From a checkpoint of a small transformer trained on Wikipedia: 12 heads of 64, 85.9M parameters.
Each number is 200 + 20 x the weight over its row's rms, rounded and kept within 0 to 999. Layers, rows and columns count from 0. The size before them is the row's rms in percent of the matrix's.

# v: layer 6 attention value, 768x768, rms 0.0255, rows 20-25, columns 512-767
# o: layer 6 attention output (transposed), 768x768, rms 0.0227, rows 20-25, columns 512-767
v20,092,181,162,177,184,216,210,231,199,161,221,215,223,236,184,201,190,207,227,175,215,214,191,221,220,205,161,207,177,200,215,195,230,199,183,219,221,189,195,185,202,236,231,209,207,195,207,215,183,194,169,182,191,232,215,195,214,225,190,215,245,182,204,222,213,214,239,212,185,228,210,188,188,204,176,200,186,198,189,228,183,179,226,180,172,217,222,173,197,225,216,176,175,236,194,171,207,174,219,196,179,193,198,179,212,191,184,206,224,176,168,225,196,192,219,189,194,191,206,193,195,219,193,177,201,209,219,163,190,188,225,192,176,228,219,189,200,193,187,201,194,217,216,190,218,223,221,242,207,171,207,187,199,205,212,163,175,215,229,199,183,203,195,227,202,220,208,208,189,216,204,200,214,194,170,175,202,200,208,171,215,173,198,202,206,201,214,218,190,196,228,222,179,205,192,171,212,216,218,193,208,220,212,212,190,190,179,201,199,218,211,223,206,193,225,218,225,190,196,201,231,226,187,165,199,213,234,220,241,214,209,203,198,213,206,222,215,227,172,223,178,210,182,185,210,185,195,196,230,211,179,227,175,194,183,177,198
o20,082,199,237,216,201,198,212,151,224,198,223,216,207,206,172,173,245,204,214,204,232,169,220,236,207,185,219,211,213,187,214,200,172,216,218,190,186,223,195,213,221,183,156,204,208,218,189,225,230,203,187,195,194,194,230,230,210,194,247,176,222,213,207,203,210,184,170,165,214,191,203,200,191,163,231,188,205,198,233,220,198,170,158,186,216,194,199,237,191,189,215,218,193,187,155,207,202,210,180,185,223,231,202,207,188,195,245,200,187,210,251,187,219,170,199,185,209,224,184,201,237,153,202,213,178,204,183,227,216,227,207,208,182,173,226,205,211,189,204,218,191,196,234,190,212,207,215,158,186,209,211,199,201,208,214,223,205,169,208,189,206,180,224,225,225,213,199,205,199,204,213,215,205,204,229,200,159,214,239,213,186,193,201,176,205,167,221,196,185,185,198,171,204,194,188,204,175,186,213,216,170,201,198,178,225,208,203,195,210,197,188,182,208,181,188,196,187,216,216,212,162,181,227,243,219,190,190,223,236,207,195,198,235,188,150,197,197,197,195,200,212,191,227,199,177,153,206,191,190,179,186,198,199,174,215,216,179
v21,088,183,208,170,201,223,232,227,199,195,224,184,198,205,178,173,192,230,198,223,216,164,202,197,247,213,194,215,192,205,221,200,211,185,231,188,200,172,197,201,189,193,233,207,179,207,169,216,227,207,233,215,169,190,180,200,172,229,210,177,178,216,223,208,210,177,210,227,202,227,234,184,195,208,169,159,165,211,220,199,226,185,224,167,173,225,203,222,209,203,211,184,173,218,162,222,177,219,189,183,190,230,204,230,238,175,185,224,204,227,210,190,221,177,184,233,227,210,169,224,218,216,184,190,208,204,210,168,227,195,197,196,207,215,168,195,197,184,232,187,212,182,230,201,189,216,179,209,192,179,221,171,224,178,236,195,180,185,190,175,203,158,178,183,174,197,237,194,215,187,190,192,164,186,233,164,211,190,176,183,226,233,200,224,206,171,203,203,166,230,177,205,202,204,203,192,176,217,170,204,231,182,224,191,155,219,220,218,202,220,173,191,207,239,219,229,200,202,224,198,200,167,185,184,165,220,226,216,177,186,239,204,205,192,226,169,189,172,196,185,203,189,209,229,188,209,164,204,224,205,185,195,200,185,204,231,196
o21,077,228,206,200,191,178,186,194,213,211,218,203,218,213,173,227,191,227,209,187,213,209,200,221,200,162,228,178,173,194,194,208,192,226,193,196,210,192,203,222,198,222,172,185,225,201,208,185,168,187,177,195,217,213,170,196,227,168,178,210,208,170,203,216,160,243,203,217,196,231,219,240,197,198,241,209,207,173,205,209,176,197,206,205,175,197,166,199,216,223,174,186,184,169,235,202,205,162,214,216,211,187,199,215,154,177,157,205,203,230,236,203,168,185,221,155,213,211,228,202,197,227,223,176,194,208,180,237,193,215,164,188,189,200,203,200,222,218,186,186,214,210,199,141,228,182,207,215,213,204,201,229,203,200,214,230,178,241,234,211,192,228,203,210,210,204,161,183,163,219,223,200,220,203,190,241,198,199,170,189,198,178,180,166,193,224,163,171,204,215,194,181,204,203,159,200,219,220,223,240,185,193,200,197,190,197,188,197,213,175,202,219,213,191,222,189,215,210,187,197,223,242,170,179,193,192,167,170,242,190,193,194,203,220,198,197,167,207,226,199,190,173,199,188,215,154,202,171,231,224,188,209,202,207,216,187,214
v22,090,201,195,201,186,215,203,170,193,169,243,183,192,191,223,172,215,222,194,179,199,226,166,163,210,193,208,211,216,201,195,167,186,182,175,184,202,216,229,189,226,225,169,205,186,188,189,214,225,236,223,172,245,211,184,200,177,230,195,189,168,192,199,222,180,180,193,208,204,186,182,182,217,166,212,221,204,210,207,175,165,203,173,177,203,217,189,187,208,189,171,184,241,221,181,218,229,177,212,215,212,195,184,216,188,172,188,214,163,194,179,218,189,212,166,212,186,200,174,206,245,207,222,174,171,191,179,180,189,188,216,223,194,191,215,165,187,177,202,205,182,206,194,203,179,228,249,164,206,181,213,232,227,206,211,163,200,208,197,220,178,196,206,191,196,157,183,191,229,185,217,209,226,172,170,188,177,223,237,218,219,193,205,183,192,185,218,217,210,174,205,216,205,197,199,233,202,187,226,210,186,223,167,178,220,227,232,195,212,230,188,181,166,183,175,194,201,204,186,200,183,179,171,199,195,159,190,212,197,223,219,197,216,204,199,204,232,192,215,207,213,193,181,211,230,200,175,175,178,223,222,201,224,174,187,209,190
o22,079,205,178,176,241,236,177,208,174,213,146,204,212,187,232,225,220,194,171,178,198,194,201,214,212,224,220,204,184,235,198,229,181,206,152,222,231,228,216,221,188,171,209,186,203,189,191,192,186,199,207,158,193,193,260,195,233,182,202,198,196,183,197,206,189,202,212,183,194,201,183,189,160,245,193,198,187,234,200,222,228,214,197,214,198,199,214,180,207,258,262,216,220,202,195,213,198,218,199,169,188,210,213,209,187,187,224,188,175,205,222,224,193,222,236,195,178,191,174,231,169,212,175,227,216,191,208,226,175,226,207,191,215,161,190,193,190,202,208,199,212,196,191,181,208,167,182,245,210,205,199,223,192,192,170,209,202,179,203,224,202,211,201,197,181,231,231,226,213,222,200,198,184,199,223,210,227,199,187,205,199,222,214,205,200,188,177,181,161,245,183,211,211,216,203,210,203,230,213,212,196,212,196,230,174,187,205,188,190,174,207,191,220,238,191,191,210,180,181,166,181,197,240,194,184,235,181,186,209,221,189,176,218,184,191,235,202,212,178,210,217,201,179,182,193,223,223,223,223,189,163,225,196,163,213,206,224
v23,092,239,176,216,199,240,192,166,181,183,218,195,217,205,202,201,195,224,176,179,201,171,206,179,200,215,206,213,201,218,191,173,218,173,196,207,200,170,202,215,172,191,199,199,190,177,242,188,216,232,229,199,225,217,229,202,153,195,166,198,182,214,235,241,189,176,166,161,214,174,223,184,212,173,190,221,197,233,217,199,191,192,205,218,223,220,205,205,218,192,171,202,239,203,203,217,181,197,183,208,162,203,223,193,185,226,209,181,186,170,185,175,229,200,215,203,237,170,228,213,208,190,186,217,174,192,236,214,169,197,168,193,210,209,180,197,182,219,184,179,205,226,179,220,212,189,223,177,198,177,208,190,174,177,229,212,203,206,204,207,168,211,179,187,172,193,170,184,221,180,199,168,155,222,208,223,223,203,213,168,191,222,216,228,181,205,238,234,213,212,165,180,243,188,202,222,192,193,211,198,221,223,200,202,221,202,218,201,205,194,181,195,218,220,215,193,175,244,224,177,234,241,201,173,235,184,189,202,214,225,211,225,187,192,173,182,172,232,203,161,182,226,190,187,222,228,217,179,225,224,231,189,213,189,226,189,227
o23,081,228,210,191,235,207,230,228,196,239,193,244,208,192,199,232,188,192,219,207,216,192,204,210,212,206,193,209,224,179,221,200,183,210,190,209,204,156,244,189,213,230,199,192,236,219,173,201,173,178,217,204,201,206,210,198,240,183,228,190,190,231,196,199,206,231,212,202,178,212,200,174,174,215,229,212,208,179,184,213,214,205,231,209,177,214,207,197,198,189,232,214,185,167,201,190,211,227,222,198,199,196,169,195,197,217,233,189,185,200,199,193,181,185,215,181,191,215,199,195,209,160,206,215,230,205,182,180,199,222,227,189,204,161,206,208,221,220,221,210,187,164,229,194,192,186,164,222,197,193,210,207,209,204,170,186,217,169,209,209,184,188,212,238,216,197,195,187,196,196,195,229,207,176,219,200,183,197,193,235,174,205,187,188,204,215,145,163,215,182,220,185,179,210,161,162,220,195,177,224,180,226,188,158,217,219,156,212,208,218,223,228,207,179,163,172,192,192,171,187,173,169,205,190,200,197,216,213,187,181,185,205,189,213,185,205,209,197,207,217,199,180,215,197,177,175,203,219,179,173,186,202,192,195,167,193,186
v24,091,158,233,215,175,140,209,192,192,214,220,180,202,163,205,233,197,191,166,194,200,230,184,195,251,232,202,187,216,175,211,217,226,189,204,193,200,187,198,159,205,167,222,191,171,184,170,217,185,169,224,210,220,214,213,190,228,172,235,191,206,209,228,163,189,208,237,189,190,221,188,170,223,206,232,194,217,184,200,185,187,186,220,183,201,226,201,203,191,227,206,189,171,180,185,199,235,223,213,197,213,195,221,214,184,178,200,196,223,199,222,218,214,219,205,209,179,204,212,182,224,187,207,216,181,200,197,221,185,171,209,215,180,174,219,240,224,235,197,205,166,175,209,207,218,226,168,188,211,203,185,210,219,205,177,219,201,192,196,177,188,201,202,205,179,190,199,171,199,210,194,208,206,231,185,193,184,176,175,201,215,166,216,216,230,218,181,154,214,209,190,223,217,180,204,175,184,225,181,212,230,219,193,175,228,205,230,169,212,174,182,178,216,200,192,192,193,203,216,217,176,183,220,232,194,173,240,222,225,187,167,217,199,181,206,197,190,226,191,191,233,215,219,227,184,216,215,234,201,220,211,182,200,214,180,191,201
o24,083,219,186,186,203,226,170,189,240,198,228,226,188,235,200,193,197,201,222,200,186,197,188,194,155,182,185,196,182,189,195,204,207,213,218,192,179,235,185,236,211,234,201,205,200,210,198,221,239,193,162,198,215,182,172,211,167,189,158,218,203,181,189,204,195,154,182,228,213,175,212,213,216,198,192,176,186,195,199,187,175,228,183,188,208,151,194,201,197,167,187,192,206,213,238,224,182,200,178,200,208,213,199,208,203,226,187,162,216,206,195,199,186,180,176,199,223,230,223,158,190,265,210,180,215,212,196,208,214,188,171,184,186,222,200,178,169,192,208,212,212,193,202,196,201,204,217,213,182,206,199,198,216,197,216,216,194,199,179,232,171,179,175,192,198,192,187,195,172,202,218,203,185,210,190,212,197,181,188,210,195,217,177,190,178,208,231,229,200,178,256,191,199,232,213,228,182,215,193,231,203,180,201,220,194,178,200,220,218,202,227,217,169,196,191,232,190,199,216,191,223,207,219,198,224,214,183,188,222,193,211,218,161,210,184,183,206,173,206,182,178,193,219,200,235,210,193,189,181,198,211,211,254,194,197,221,207
v25,089,162,221,190,171,234,221,194,230,195,182,232,198,216,223,203,171,187,178,161,179,190,160,207,180,189,174,192,182,221,224,171,202,220,201,220,222,228,218,203,180,229,213,208,198,219,210,234,212,210,188,229,226,194,182,193,239,175,179,194,187,214,200,209,198,225,175,189,193,190,208,203,163,212,233,203,177,222,198,199,177,231,221,176,176,165,210,221,215,192,192,189,184,201,219,219,227,175,194,178,222,174,206,176,176,201,208,214,201,196,170,185,207,169,180,215,174,215,219,226,212,226,189,178,232,171,193,199,214,218,213,196,191,216,180,234,178,186,209,217,214,211,220,158,178,191,179,192,220,186,176,201,164,222,218,203,205,177,215,212,161,233,198,181,173,217,198,194,182,182,189,164,167,168,192,196,217,195,207,174,212,211,177,212,198,228,204,224,193,216,184,194,186,213,193,195,161,173,227,189,208,213,209,212,196,196,200,225,197,210,220,183,186,178,198,202,192,190,227,234,235,170,231,239,186,207,213,165,183,204,193,208,172,240,201,181,177,213,191,216,214,216,163,215,218,200,235,189,224,223,187,224,174,203,213,178,187
o25,079,206,206,200,156,179,204,191,191,185,168,187,218,179,208,182,231,193,181,232,199,229,191,200,201,247,217,229,217,189,180,200,198,205,186,179,209,186,215,223,209,199,194,192,196,181,193,201,200,194,213,182,186,194,209,201,166,251,207,192,183,179,197,203,171,214,188,190,204,205,167,203,203,188,170,184,180,198,218,202,194,168,187,203,178,245,171,165,182,223,223,200,222,192,127,199,222,220,202,226,198,237,212,204,217,222,188,193,208,210,206,200,227,200,236,214,206,186,175,182,220,173,176,205,192,230,209,203,181,199,209,214,214,191,229,184,226,206,162,169,194,149,217,223,216,193,211,224,189,201,175,229,227,205,191,197,217,206,194,225,221,203,222,210,174,213,228,218,135,207,167,224,197,204,197,202,191,228,209,234,205,159,215,181,218,191,165,193,184,227,202,187,205,212,207,188,240,231,187,188,190,201,195,200,240,224,199,176,213,199,202,215,208,201,179,214,205,176,181,164,174,182,146,200,183,228,207,238,213,218,195,197,203,192,175,238,184,211,197,211,194,235,215,216,167,251,197,197,207,148,193,193,192,222,235,211,235